Weights of a small GPT-style language model, trained from scratch on English Wikipedia: 16 layers.
Each number is 128 + 24 x the weight over its row's rms, rounded and kept within 0 to 255. Layers, rows and columns count from 0. The size above them is the row's rms in percent of the matrix's.

# layer 7 attention key, 128x384, rms 0.0338, rows 105-122, columns 288-383
size [143 136 145 143 143 140 146 145 142 148 145 143 149 144 139 139 146 141]
[[126 169 158  52 118 159 147 156 114 120 134  82 116 148  82 138 130 104  98 147 141 113 160 120 121 155 139 121 106  83 185 131 109 140 155 127 136 144 147 125 152 124 138 193 120 107  76 137 134 145 147 127 153 113 138 119 111 127 130 120 144 141 129 126 130 133 137 112 141 151 163 137 173 141 121  98 153 125 149 157 151 133 146 145 113 106 126 138 144 175 127 125 146 189 109 164]
 [140 120  81 155  95 129 153 172 132 159 153 155 168 123 139 121 131 127 198 147  76 141 155 116 107  90  88 108 114 151 130  98 110 115  82 127  91 169 144 146 132 125  89 142 146 169 102 136 204 155  96 116 180 122 116  98  77 134 147 122 157 123 138 144 106 119 130 141 135 143  91 138 139 121 166 129 105 139  92 103  79 102 119 165 125 161  95 149 137 139 137 133 128 118  95 121]
 [140 129 131 116 131 141 152 131 133 108 115 101 165 140 163 105  88 102 159 152 122 142 121  99 153 122 110 134 112 128 134 150 125 138 186 137 156 134 160 131 163 134 164 148 137  96  90  99 150 106 109  89 111 139 128 145  82 138 123 102 136 113 120 112 112  83 163 126 139 142 168  99 122 138 138 122 133 145  72 119 139 126 109 151 148 136 117 116 107 137 105 152 146 134 158  91]
 [125 135  98 104 119 125 145 183 105 108 124 155 163  80 121 127 143 160 128 136 114 124 122 133 107 136 129 136 124 127 170 143 122 138 106  94 139 122 114 132 154 147 185 112 139 122 113 106 147 159 124 121  85  90 115 106  82 133 130 134 115  79 142 104 163 146 171 126 131 105 125  98 117 159 141 111 140 104 121 106 123 131 119  94 111  97 144 133 149 111 117 119 121 147 140 125]
 [139 159 124  97 132 117  97 101  89 147 102 102 153  98 158 161  98 114 124 133 102 148 118 116  98 138 134 161  97 147 123 135 141 152 115  99 146 126 124 127 101 134 148 141 144 149  99 146 151 136 107 137 147 140 110 173  85 136 150 191 122 149 131 127 122 106 152 133 123 124  98  96 114 104  85 138 105  92 123 120 131 149 130 124 107 107  86  88  75 133 119 118 135 152 148 146]
 [117 130 124 150 117 140 123 120 136 137 151 129  80 133 114 131 107 135 122 124 154 117 121 149 127  99 148 146 164 158 159 125 105 108 107  92 108 127 113 139 111 153  69 135  71 106 152 144 174 120 121 161 114 106 123 131 124 119 125  97 155 141 134 127 118 138 178 133 133 117 129  95 147 115  90  71 158 132 126 122 166 157 143 125 177 120 115 139 109 169 122 136 161 111 143  99]
 [118 166  90 115 117 110 123 156 137 155 115 161 132 129 132 103  76 106 163 127 124 139 144 125 186  95 126 112 159 137 152 121 144 108 175 140  91 104 142 111 121 128 113 136  89 159 157 118 142 113 110 129 154 155 155  97 127 120 151  94 146 101 138 136 135 100 138 140 136 135  98 120 158 130  99 129 110 142  73 130 142 169 129 156  45 137 143 129 211 140 145 115 124 150 130 122]
 [153 121 139  65 107 126 173  96  86 171 121 123 119 163 132 114 125 179 123 141 150 107 133 126 116 110 109 120 175 163 146 114 125 143 137 152 121 113 125 123 128 122 154 130 148 136 119  94 169 130 143 111 115 150 132 162 124 138 116 110 148 136 119 131 135 127 109 105 138 130 111 168 120 113  98 106  94 200 144 172 155 150 157 129 115 120 132 113  85 139 125 147 115 127  95 143]
 [127 114 143 133 162 101 159 131 112 131 155 166 159 177 149 171 111 109 141 149 116 129 133 166 162 130 140 105 113 142  87 107 166  75 164 116 153 148  88 133 169 101 138  87 128 110 136  87 160 137 141 140 126 124 129 125 176 121 112 163 163 175 135 120 151 138 128 119 129 123 180 126  82  79 134 139 132 144 123  93  77 139 105  94 135 119 134 114 115 172 131 153 123  99  90 130]
 [131 131  94 148 162 102 143 157 144 132 155 118 118 166 126 124 130 141 154  78 119 137 136 109 129  98 150 123 151 140  98 146 121 184 113 140 116  97 149 115 126 116 134 105 147 104 163 109  89 105 119 119  96  82 152 116  69 119 117 125 113 146 105 131 110 113  86 133  89 140 125 167 135 106 117 129 163  94  66 145 134 174 117 117 117 174 169 102 135 128 187 157 137 138 129 177]
 [120 141 127 119 197 130 116 136  94 174 118 125 115  91 104 137 135 102 126 177 121 131  91  74 177 123 164 114 173 147 106 125 100 127 100 168 150 132 128 123 133 164 135 132 134 110  98 106 108 152  73 146 138 105 124 134 138 139 133 135 118 156  94  95 107  84 120 128 120 123  80 134 106 120 117 152 112 137 158 128 129 118 113 126 132 165  96 119 135 151  97 149 128 145  93 113]
 [121 133 123 119 194 118 113 112 117  96 131 128  87 125  92 120 123 118 178 112 104 159 157 160 137 122 109 149 104  84 125 114 112 161 114 142 108 113 107 133 173 119  98 117 108 124 122 111 114 140 126 137 147 132 114 122 112 107 137 139  96 149 105 120 122 157 155  76 143 114 130 184 140 132 107 146 131 125 127 128 142 139 119 121 150  79 176 100 101  99 130 117 165 148 158 173]
 [147 152 133 120 167 100 101 129  98 116 130 145 101 165  95 149 118 142 131  95 168 147 173 133 109 130 129 119 154 113 121 138 158 121  96 136 128 127 148  99 154  93 117 143 118 103 131 113 136 165 131 117 109 133  99 138 129  87 133 132 152 193  76 142 117 156 145 133  73 129 140 130 150 140  89 162 189 155 122 115 115 154 167 118 131 120 162 127 179 141 115 130 103 128  78 139]
 [120 115 122 126 129 125 145 132 134 116 171 138 134 103 133 114 121 152 150 139 146 112 153 128 183 114 145 118  64 138 109 106 164 104 119 125 146 117 136 145 182  85 119  99 148 143 130 151 144 159 140 116 101 116  96 139 112 131 114 159 153 124 135 149 116  83 108 161 152 120 132  99 105 130 134  78 165 127 149 140 141 171 110 103 119 125 141 117 117 148 107 126 145 135 165 142]
 [162 104 121 148 161 108  97 176 122 109 127 107 128  88 158 122  94  92 138 103 156 139 122 174 105 118 121 148 126 150 151  88 105 131 161  86 143 154  92 107 148 122 150 144 110 126 116 106 120 120  79 130 128 129 144 145 148 122  89 149 149 102 179 131 148 116 113 120 138 138 118 162 112  90 159 124 152 120 133 135 175 120 121 138 103 107 113 116 160 147 104 146 119 119 108  89]
 [137 128  88 129 129 133  83 143 124 129 118 157 135 133 125 128  84 110 142  80 128 131 149 129 101 100 113 128 153 130 124 141 129 119 144 108 107 114  92 100 138  99 141 168 136 137  97 128 137 153 183 160 155 118 125 193  96 128 135 112 146 162 106 123 138 108 101 118 122  95 110 140 110 109 130 108  97 122 138 140 113 153 138 131 124 154 144 141 122 116 104 110  93 116 134 131]
 [141 162  81 127  96 132 120 127 150 152 106 179 137 136 149 145 124 183 128 109  62 138 126 144 118 101 126 156 135 103 133  92 130 134 124 112  97 151  97 117 142 135 147 105 133  93 165 183  96 113 136 102 149 117 147 157 129 147 106 144 122 148 179 122 130 116 134 118 144 111 126  82  94 154 153 126 153 106 126 131 128 135  80 177 139 125 158 142 143 123 128 137 162 123 103 125]
 [150 131 141  91 148 151 137 177 170 136 103 120 129 127 151 117 142 128 106 103 129  94 120 120  78 176  89 108 141 126 121 116 114 113 129 142 132 122 149 177 121 137  92 153 183 122 176 123 106 143 115 123  59 104 127 120 143 121 129 163 124  96 180  97 127 169 105 143 121 120 124 161 125  98 154 142 124 135 111 140 111 143 113 132 129 160 145 179 130 140 103 114 129 128 113 118]]
# layer 7 attention query, 384x384, rms 0.0337, rows 106-123,234-251,362-379, columns 288-383
size [156 156 159 151 152 163 157 153 160 158 154 159 158 149 151 160 154 152  77  81  77  77  84  89  86  74  79  85  74  81  83  87  80  79  78  76 102 102  96  91  94  91 101 100 101  91 102  92 102  99 101 101  93 101]
[[100 130 146 116 146  99 107 112 140 157  95 101 119 124 145 168  84 104 168 157 104 129  91  86 114 152 107  84 120 131 130 103 138 148 113  95 145 167 124 134 104  91 139  91 128 187 148 128 155 106 129 126 138 107  57 130 122 134 130 109 119 145 136 152 114 130 135 115 106 129 217 113 104 158 131 146 118 156 105 120 150 132 101 105 114  98 123 115  87 120 124 101  94 150 140  56]
 [119 107 135 130 174 137  99 117 106 135 125 115 142 135 142 125 139  98 139 108  96 161 111 104 121 128 136  96  84 129 153 139 128 162 132 141 159 101 131 162 129 189 157 139 119 137 106  89 123 111 144  98 135  90 102  95 146 145 139 122 119 137 112  98 116 125 151 113 109 105 129 102 122 130 108 125 109 128 132 140 123  70 175 146 148 123 151 103 130 149 156 143 154 136 179 174]
 [ 95 132  89  96 132 181 201 134 144 117  98 131 112 119 154 122 105 131 107 159  87 114 132 122  78 156 135 112  84 118 178 119  86 144 112 105  95  61 146 114 174 144 147  97 124 156 116  93 156 108 137 151 129 104  88 129 120 110 155 138 145 105 174  83 142 169 103 131 150 101 136  91 124 126  66 161 121 136 111 165 125 127 125 119 113 107 115 140 124 126 117 121 124 142 131  98]
 [120 153 100 117 134 182 124  82 120 149 133 125 122 135 113 119  67 113 117  93 146 108 103 116 175 109 142 137 106 132 177 127 147 123 121 132 139 126 168 138  87 153 149  99 105 171 103 134 111 167 154 123  86 126 133 104 132 135 157 126 126 154 131  71 188 184  78 120 139 132  99 132 161 108 126 111 152 134 110 118 176  93 141 105 140 117 144 110 127 111 133 158 120 116 147 125]
 [121 183  93 115  98  91 128 132 117 139 117 128 150 127 148 133 116  82 128 121 143 127  92 101 112 133 124 110 132 112 139 137  94 104 144 113 162 142 111 104  91  83 123 101 114 109  79 178 164 121 131 139 139 185 126 104 126 143 111 117 118 128 143 149 113  78 123 148 151 122 126 109 152 115 136 148 159 119 122  98  77  94 154 152 111 132 143  98 168 106 136 125 117  92 127 126]
 [152 112 134 119 157 123 141 153 116 154 124 128 138  98 130 130 132 135 126 136 142 116  97 150  84 155 117 104 144 118 126 151 127 141 128 112 115  77 135  48 135  98 153 117 194 122 145 112 114  71 108 128 132 104 166 139 120 103 123 133 166  92  77 172 128 122 133 102  83 136  88 137 180 110 142 126 116 107 148 129 114 106 161 132 114 179 126 159 122 132 146 156 137 119  84 112]
 [129 130 114 125 123 123 113 106 137 114 129 146  82 157  97 149 118 113  64 163 119 147 133 135  81 132 127 160  96 165 139 129 103 128 168 105 109 133 155 112 123 142  91 139 155 135 100 107 112 116  91 104 129 159 129 127  97 174  83 134 120 110 135 159 126 130 153 113 158 127 138 122 126  91 104 153 114 189 113 107 179 126 139 168 129 117 132 125 110 130 133 173  98 156 111 141]
 [126 142 106 152 132 110 135 131 104  90 111 129 118 121 123 146  94 127 118 131 138 101 175 127 137 106 101 100 119 153 115 110 107 167 189 137 159 183 115 136 103 129 157 120 143  74 100 148 119 188 141 139 131 108 122 122 125 109  77 139 113 157 125 154 134 190 102  64 158  99 114 119 101 138 134 176 114 122  84 123  89 119 129 142 142 162 162 100 111 114 142 122 112 127 136 188]
 [120 117 145  89 144 139 171 135 120 123 103 154 153  93 142 136 147 144 100 118  87 124 160 104 144  95 146 111 117 113 141  79 140 164 132 136 103 106 148  96 150  94 121 104 103 138 134 117 114 133  94 168 127 145 137 129 103 143 116 154  94 126 162 115 101 119 107 147 120 131 121 178 132 157 150 163 123 165  96 128 111 116  96 136  68 104 102 116 139 139 128 157 141 107 139 135]
 [ 79 105 148 152 122 168 119 141 110 130  78 121 118 105 126 111 131 115 133 112 137 136 161 137  74 115 153 132 177 104  84 136  94 140 165 147 143  99 169 147 134 125 159 128 131  98 129 113 120 121 145  92 130 109  93 146 137 167 104 113  83 158  99 118 168 144 138 117 125 165  72 127 159 137 145 184  95 145 145  77 161  80 155 121 117 138 119 112 101 156 113 133  83  98 158  56]
 [143 162 107 167 147 111 110 154 137  98 147 133 111 123 138 141 117 105 134 103 106 142 131 194 151  86 150 136 123 132 171 105 115 118 142  89 127 138 107 156  77 154 127 139 109 121 101  95 110 138 138 149 116 117 152 167 109 174  82 127 131 134  93 102 138 126 139  67 164 111  93 153 109 119 148 120 138 168 119 116  94 116 111 128 135 104 215 137 128 102 147  87 172 114 170 119]
 [149 128  91 100 125 119 113 152 113 120 112  94  92 122  99 113 174 147 116 112 115  75 152 106 121 114 155 124 104 105 113 142 138 198 123 160 140 140 119 110 160 103 148 144 106 127 128 151  97 123 143 157  78 174  74 141 110 116 122 185 141 155  87 127 112 110 141 142  97 113 118 128 122 157 142 175 116 116 131 131 125 174  91 138  97 151 154 146 153 119 144 142 142 128  94 107]
 [137 133 123 140 111 155 168 113 129 145  98  73 169 129 127 128  78 122 163 141 126 115 184 140 155 131 145 161  75 159 157 114 111 114 119  96 106 101 108 128  87 131 116 120 123  94 127 149 118 107 138  86  82 149 156 125 115 117 116 117  81 121 135  52 118  86 166  91 136 134 143 187 140 150 140 114 128 143 135 127  61 146 142 120 115 184 121 138 125 152 103 164 115 106 169 136]
 [176 128 115 112 133 106 149 163  77  88  81 116 138 116 119 119 144 143 119 110 136 114 124 143 138 131 103 158 139  94 129 146 121 136 139 110 157 166 171 148 147 104 164 149 115  95 126 149 129 108 111 160 129 139 154 133 137 133 147 142 117  82 103 143 129  97 137 125 140 104  94 136 116 133 103 150 109 118 124  97 131 133 132 133 127 109 145  98 137 112 141 128 143 130 112 128]
 [121 118 124 151 126 145 114 110 142 133  86 106 114 144 128 113 136 104 142 125 118 105 133 133 161 135 109  89 141 120 143 143 176 131 124 130 122  90  98 149 123 152  94 103 152 104 147 152 172 100 116 122 106 132 112 174  68 143 129 167 137 135 119 143 151 137 164 133 136 125  82 138 105 142 121 143 147 131  90  99 145 142 136 125 140 121  72 133 156 126 188 109 122 134 117 115]
 [142 130  98 131 100 144 136 148 127 158  89 101  69 105 135 117 140 116 156 159 120 137  62 140 115 116 101 107 105 126 123 104 139 107 146 136 133 112 164 104 153  99 179 146 155 146 138 101 138 130 155 106 159 164 104 153  98 110 126 173 111 152 156 108 120 120 132 113 141 116 120  87 140 124 113 107 125 128 121 132 108  94 138 104 161 138 206 111 130 128 147 160  98 141 112 123]
 [153 115 129 117 160 182 120 162 155 137 146 154  82 122 160 134  84 145 151 148 127 134 136 130 126 107 144  83 113 163  93 140  94 114  94 118  97 142 118 129 105 134 160 160 173 138 159 110  99 150 139  85 141 129  97 175 126 111 113 119 146 115 116 132  96 150 142 150 116 132 130 128 128  99 163 149 138 176 139 127 130 178  96 113 127 128 143 159 135 152  98 136 125 130 144 150]
 [170 159 109  86 125 117 109 134 119 133 113 133 109 115 151 124 105 137 139 102 116 122 161  81 116  99 145 124 144  96 115  96  70  98 117  99 182 132 161 110 126  88 140 109 136 160 139 132  66 160 139 157 138  94 117 115 129 140 144 123 134 118 102  96 131 138 137 153 132 129 147 107 131 146 125 149  95 106  87 147 120 119 126 163 173 157 110 134 133 166 135 151 165 137 147 125]
 [100 128 155 162 121 131 111 113 122 169 142 113 145 129 152 170  99 111 152 164  98 101  76 101 161 180 181 110 157 140 128 154 115 102 138 149 170 159 103 132 142 129 111  91 118 149 136  99 160 117 150 137 148  70  63 114 121 126  99 125 104 151 129 134 130 127 140 165 154 119 172 184 144 146 137 150 114 124 172 162 123  94 152 131 111 126 145  97  87 145 142 120 146 144 126 137]
 [112 125 124  96 155 120 101 141 107  98  95 163  94 128 102  90 146 142 125 137 145 150 156 127 132 101 108 132 102 151 144 117 124  94 136 130  94 128 141 127 118 107 176 141 138 168 109 186 128 140 108  82 126 156 159 118 114 150 118 146 149 126 128  99  70  83 109 142 128 121 128 110  96 136 155 130 120 146 149  87 150 138 146 148 152 121 152 132 131 150 177 139 148 118 149 139]
 [140 120 104  84 118 104 168  99 148  99 112 118 141 111 147 163 106  95 154 148  69 133 134 115 104 126  94 148 103 139 144 136 122 109 144 105  74 155 134 129  97 142 139 129 118 124 109 157 104 185 116 141 152  84 148 150 107 145 171 165 121  95 145 131  83 147  98 111 142 114 118 110 161 130 141  98 158 168  68 120 139 144 157  79  94  99  84 152 135 125 103 132 141 134 132 109]
 [109 128 136 153 136 147 153 164 105 128  86 145 161 151 119 172 112 103  95 147 103 108  84 115 149 156 135  91 112 147 145 141 104 125 131 154 115 143 107  92 147 137 114  93 125 171 128 122 103 121 142 159 144  94 133  96 118 159 102 113 147 170 100 123 142 109 118 129 116 138 128  71 151 118 125 139 163 119 136 166 174 122 141 163 106 121 110 134 138 139 132 117 153 101 137 132]
 [100  90 170 147 108 141  82 135 141 144 144 121 140 131 150 102 103  82 107 132 132  99  95 152 143 135 153 137 141 116  88 112 160 121  98 127 124 113 177 111 143 148 119 117 114 139 156 106 134 104 162  83 145 116 114 162  82 156 119  78 129  76 116 175 101 103  96 186 101 104 101 108 123 137 166 128 132 111 138 165 111 105  89  89 127 121 113 157  89 172  93 134 127 127 111 132]
 [ 86 148  89 135 166 133 120  90 117 160 135  96 162 169  73 119 144 151 139 129 133  68  85 115 123 119 118 163 112 144 114 130 103  87 134 120 132 102 149 123 107 108 159 121 130  81 135 156 111 145 118 109 158 127 145 147  84 172  88 116 125 128 128 138 120 161 117 106 168 101 133 149 132 135 158 130 200 121 133  97  99 118 150 131 117 120 143  76 145 155 122 151 128 128 114 144]
 [134 138 133 144 149 114 125 140 148 147 168 137 118 116  88 138 134 112 101 125 142 146 166 143 144  84 194 109 145 143 107 117 134 172 172 101 135  62 143 151 119 103 113 114 108 161  90 151 152 119 123 148 129 143 113 111 134  83 149 176  91 140 124  87 154 117 122 106 151 170 126 123 125 133 106 149 135 165 123 153 154 123 156 128 106 159 173 125 133 119 104 166 123 111 107 135]
 [130 133 159 113 117 134 102 150 109 120 114 166 124 131 136 148 114 135 116 134 139 100 115 150 159 133 114 107 112 157 124 113 136 133 161 125 130 142 151 139 102 161 147 115 140 139 123 128 114 154 126 110 143 110  93 168 130 154  93 112 138 100 153 162 124 161 116 141 129 102 120 190 102 127 161 133 142 133  70 152 127 119 134 127 122 142 144 150  79 150 117 108 103 151  92 132]
 [130 142 148 145 148 167  99 151 155 111  85 124  87 101 111 137 151 134 112 142 136 123 123 121 139 138 106 121 132 153 110  83 112 137 131 128  96 103 136 101  87 124 139  92 113 116 147 122 130 158 161 119 123 167 140 143 149 112 116 126 173 116 126  88 139  75 114 142 127 149 103 122 111 133 161 138 115 109 109 125 117 100 121 127  93 125 112 114 159  96 123 144 155 150 152 125]
 [110 178 163 111 163 124 142 156 151 105 116 136 141  50 111 117  93 138 147 123 120 146 138 188  92 142 138 147 158 102 126 149 150 138 138  83  73  79 164 105 107 156 128 110 110 135 130 153 133 117 145 153 165 126 173 101 109 153 169 141 137 130 141 135 163 181 147 121 126 120 137 122  91 133 103 147 105 103 100 109 126 103 135 138 130 157 141 107 115 138  72 137 126 139 186  80]
 [ 91 144 129 134 124 105 125 123 112 108 171 137 158 143 137 145 141 135 112 135 143 148 106 124 130 142 139 135  96 119 135 150 103 166 150 121  94 120 159 155  97 118 150 128 114 163 139  97 148 136 188 161 121 147 135 154 150 161 136 148 113 141 116 138 115 118 174 112 162  71  98 144 126 126 134 120 138 100 124 108 152 140 156 144 142 133 161 121 144 124 138 136  83 135 133 136]
 [106 110 123 137 116 140 137 130 120  74 134 108 160 134 100 133  95 129 113 129 127 132  99 148 110 138 135 153 135 100 117 136 187 137  87 113 128  82 101  91 114 172 159 127  99 143 158  98 142 128 161 107 143 145 110 161  82 176 127 113 142 127 135 137 120 136 145 118 126 175 120 168 128 128 152 181 140 117 132  92 141 160 123 150 168 130 164 126 118 163 122 152 147 169 151 157]
 [115 112 159 140 152 146 147 148 152 122 145 128 108 106 143 146 120 141 174 131 130  64 197 171 146 130 159  98 167 138 122 110 140 110 104 123  86 113 141 156 114 142 113  95 113 102 128 127 150 106  97  92 149 128 148 110 164 118  96 106  88 112 129  85 166 113 107 129 151 120 111 159 138 131  97 122 135 149 136 120 103 146 116 104 113 157 144 143 131 129  81 118 117 135 127 156]
 [138 124 151 170 131 136 133 147 149 139 127 116 146 149  97 123 142 123 100 141 117 169 164 135  89  79 129 145  98 142 119 117  73  95 138 138 120 135 175 143 124 128 151 181 107  74 115  89 124 116 127 162  98 138 146  97 103 159 139 132  63 136 121 150 116  95 130 120 134 170 115 148 139  89  87 123 129 117 120 119 155 136 152 106 130 126 169 111 114 112 114 129 159 164 126 150]
 [ 91 124  94 104 165 136 133 123 134 154 115 112  84 118 130  89 103 144 102 125 141 117 140 149 129 141 132 130 134 160 146 141  88 112 140 116 166 150 120 154 125 139 124  99 127 139 147 139 150 131 160 160 116 140 100 144  74 141 126 118 124 126  89 113  86 135 155 110 143 117 106 138 129 122 138 126 118 160  70 103 104 147  83 163 150 118 130  99 121 116 133  95 128 118 128 149]
 [134 148 125  89 129 195  83 129 155 139 124 200  92 133 106 181 144 139 127 161 191  88  74 126 122 115 122  78 115 126 104  87 148 110 125 152 135 131 158 107 100 151 154 135 160 158 115 132 174 149 151 108 140 130 136 110  86 119 103 122 137 134 170 122 150 102 164 128 125 113 162 131  94 132 136  84  96 141 170 139 118 128 120 100 130 111 132 104 144 132 147 128 153 142 102 173]
 [131 157 104 152 109 118 138 143 137 169 118 152  86 145 155 161 121  70 142 139 116 113 135 120 152 101 107 104 110 147 127 155 157 127 163 138 100 147 140 161  89 128 167 127 161 111 137 111 128 131 134 161  98 148 138 134 121 147 120 120 131 126 101 102 133 113 145 152 101  92 126 124  99 107 112 107 123 119 133 131 137 164 141 138 170 122  80 123 133 129 105 117  91 178 129 135]
 [120 133 148 160 112 135 147 161 100  72 114 151 160 140 168 117  77 141 150 107 149 117 175 124 104 112 149 170 128 108 152 109 138 154 113 128 146 108  78  84 149  84 172 100 120 118 159  60 117 111 120  98 136 133 134 142 159 124 128 114 123 113  97  98 128 122 143 151 133 103  87 129 186 131  86 132 123 122 147 120 122 115 125 132 150 125 136 134 121  84 126 121 141 145 131 157]
 [114 147 159 144 119 147 115 107 109 156 117 143 159 132 147 134 115 136 144 201 108  90 162 138 105 145 123 112 119 118 146 151 157 143  78 137 133 142 162 132 147 130 126 127  87 128 115 133 137 142 109 119 107 139 141  99  92  89 135 130 139 115 119 116 104  95 145  95 142 113 137 136 146 121 192  95 138 163 154 121 147 163 134 135 136 149 126 155  73 109 108 110 141 109  95 132]
 [104 103 134 126 133 102 174 121 149 110 148 145 106 128 126  85 132 111 146 167 123 120 123  99 111 126 151 116  90 111  94 139 154  84 106 176 158  86 104 148 142 138 145 107  98  83 103 131 128 148 120  72 120 135  80 120 113 116 140 129 154 127 176 144  96  69 105 122 137 108 119 159 138 102 120 118 107  82 134 126 112 141 144 139 163 106 186  94 142 132 136 108 199 131 116 112]
 [150 149 103  81 148 172 111 104 134 150  98  97 167 126 105 158 136  99 126 186  92 137 143  96 153 162 154 122 124 106 103 109 166 146 120  82 164 102 123 105 132 119 162 169 156 117 143 120 120 106  98  85 147 142 126 115 123 144 149 161 129 152 145 150 164 135 102 129 108 121 147 133 113 164 186  84  95 105 104 118 136 167 167 106 141 106 176  78 142 126  98 123 139 101 114 151]
 [129 157 122  80 134 112 150 154 138 117 131  93 125 130 107 117  96 148 127 116 170 179 116 126 122 128 116 111 145 126 134 155 126 139 141 108 101 169 144 136 134 146  93 118 115 134 167  86 108 145 125 109 134 139 136 123 104 163 150 144 162 119 134 117 107 124 142 103  91 161 118  98 115 129  96 130 131 180 118 184 143 104  99  69 172 151 109  90 153 161 147 122 130 119 104 133]
 [166  98 124 157 106 123 149 145 126 122 108  77 170 163 155 120 121 100 137 104 142 129 106 103 160  87 144 140 133 153 159 123 126 127 163 154  95 140 153 156 118 129 120 136 147 106 147 134 132 112 151 143 139 128 131 153 116 156 125 133 121 103 121 121  76 103 145 155 113 174 108  89 139 154 133 109  99 128  62 114 115 129 102 134 136 110 114 106 115 132 154 116 149 111 115 147]
 [148 138 116 137 148 159 153 101 158 130 135 169 117 130  97 127  89  87 116 144 109 132 112 149 135 181 120 109 141 105 160 150 169 139 138 107 127  91 147 127 105 145  86 157 111 117  95  97 128  83  78 132 117 144 113 141 130 110 125 139 114  97 124 133 124 142 135 131 143 135 149 111 134 156 154 197 109 149 164 130 133  99 128 175 120 118 110 159 159 124 143 128  91 126 112 111]
 [114 133 119 136 176 161 186 151 158  82 136 117 171 136 117 111  95 135 112 119 134 129  76 147 139 159 156 165 179 134 130 141 117 144 106  99 161 136 127  97 109 171 145 125 169 162  99 140 152 128 113  91 169 160 181 114 115 119 115 106 141 105 131  99 128 140 117 117 159 127 160 136 149 133 112  94  95 113 130 118 113 165 152 113 121 131 106  76 145  95 119 156 106 102 143 111]
 [133 171  83 104 124 143 114 109 111 138 111 136 139 171 165 150 146 121 122  74 104 128 147 108 122 121 120 143 109 117 145 120 163  89 105 150 156 114 108 109  94 108 165 109 119 133 122 168 134 154 109 156 110 112 120 168  95  88 104 114 133 122 151 155 169 123 130  98 137 124  59 148  88  92 117 102 149 122 126  97 143  93 128 129 192 153 110 129 135 137 112 130 129 125 158 119]
 [150 157 141 152 155 158 110 141 126 153  95 103 166  80 106 125 116 159 125 113 151 161 163 151 140 173 144 131 118 149 127 125 136 115 108 134 113 117 171  89 124 169 138 104 117 140 137 137 136 148 112  97 135 121 128 112 139 143 136 166 136 161 131  93 155 119 130 108 155 140 146  96 127 106 148 122 148 107 164 120 127 113 113 140 133 150 152 132  88 121 144 119 140 139 120 133]
 [179 106 112 159 111 136 120 132 121 153  95 146 178 144  89 155 130 140 136 111 153 164 122 119  88  88 114  99 162 151 138 146 145 141  82 134 158  66 119 141 115 187  91 133 110  80 119 144 146 179 100 122 169  97 145 131 146 136 136 134  82  97 140 115 137 178 163 134 103 132 133 120 118 138 141 172 149  85 135  76 117 144 135  92 157 133 176 145 114 125 114 129 138 144 111 144]
 [136 101 168 119 108 113 149  98 101 115 129 127 113 123 137 139 102 108  95  88 101 153 107 143 140 144 112 114 150  93 142 106 115 168  89 127 108 126 118 139 126  99 145 153 102 143 121 107 138 125 132 108 143 108 146  84 137 156 116 133  92  82  89 122 117 144 129  87 138 162 105 131 107 158 110 156 122 156 114 105 134 113 148 117 103  99  63 146 162 125 149 137 108 111 139 133]
 [157 147 140  98 103 128 155 113 111 134 121 116 119 182 122 120 154  95  87 110 123 103 173 178 158 184 136 122 117  70 114 135 138 140 124 121 149  88 126  92 164 181 119 157 138 119 119 135  91 162 131 110 162 133 149  95 134 176 113 138 146  96 100  97 165 142  94  94 129 157 149  98 124 106 131 142 114 101 150 145 128 165 136 148  90 177 116 106 118 142 144 147  89 100 134 124]
 [113 102 176 110 125 122 141  99 154 143 131 114 152 134 109 101 107 101 162 120 125 140 124 101 146 170 156 133 134 178 112 130 149 111 121 100 166  96 119 164  97 123 124 118 112 153 121 124 179 118 140 160 157 111 139  89 166 150 128 134 153 153 115 121 116 119  87 158 124 145 168 103  94 123 133 123 152 120 136 117 110 132 105 126  93 157 140 176 114 131 110 127 159 152 119 142]
 [153 160 128 153 153  99 115 183 127  80 171 159 129 154 117 143 133 162 116 131 144 115 113 123 144 158 132 124 131  84 135 109 153 129 140 151 152 158 134 136 147  59 135 101 114  83 143 120  91 119 103  95  87 128 122 128 122 130 119 122  97 130 123 125 102 143 137 104 106 116 131 146 143 115 110 134 146 145 128 138 166 114  94 158 110 126 137  92 130 110 159 118 148 134 116  90]
 [124 120  91 134 133 105 106 152 112 168  87 119 122 170 150 101 118 149 145 106 104 148 138 164 112  84 152 149  83 157 147 108 174 134 152 127 147 147 130 153 115  73 163 116  58 118 137 114  84 136 198 150  83 142 141 161 110 109  87 121 122 123 124 103 130 128 126 117 140 119  94 152 160 157 113 133  87 138 152 117 114 132 155 142 125 156 133 136 134 140 133 114 142 143  85 156]
 [112 152 102 166 150 136 129 132 168 148 159 119 123 137  77 136  71 128 171 119 148  94 148 170 108 173 155 122 126 128 143 149 127  99  95 117 131 110 154 122 136 156 179 146 108 106 148 153 166 175 142 132 115 153 124 127 117 100  96 141 136 142 146 102 148 100  97 121 161  85 125 130 108 162 134 108 136 131 133 130 105  99 154 157 139 121 147 157 111 109 166 100 146 121 120  98]
 [124 131  97 160 132 136  94 128 132  91 171 157 116 127 155 155 153 106 144 171 130 134 139 139 102 126 126 122 128 105 154  94  97 125 130 153 101 119 110 121 169 130 141 144  56 127  96 114  68 157 125 100 113 163 121 128 146 168 132 115 138 137 124 105 135 137  97 145  97 103 155 145 162 118 127 143 127 134 112  87 112 136 152 105 118 100 142 137 151 135 105 148 116 155 111 118]
 [134 141 156 102 150 132 126 128 131 140 136 150  72 122 154 108 140 134 139 160 144 142 160 150 149 158 139 139 115 109 121  97 125 167 103 153 137 109 141 143 149 122 101 128  73 145 103 159  90 158  91 133 141 111 124 152 167 142 143 139 142 114 146 159 159 134 152  80 135 126 104  87 125 104 118 148  73 128  90 141 154 122 138 125 145 182 173 133 116  71 127 135 159 112 126 152]]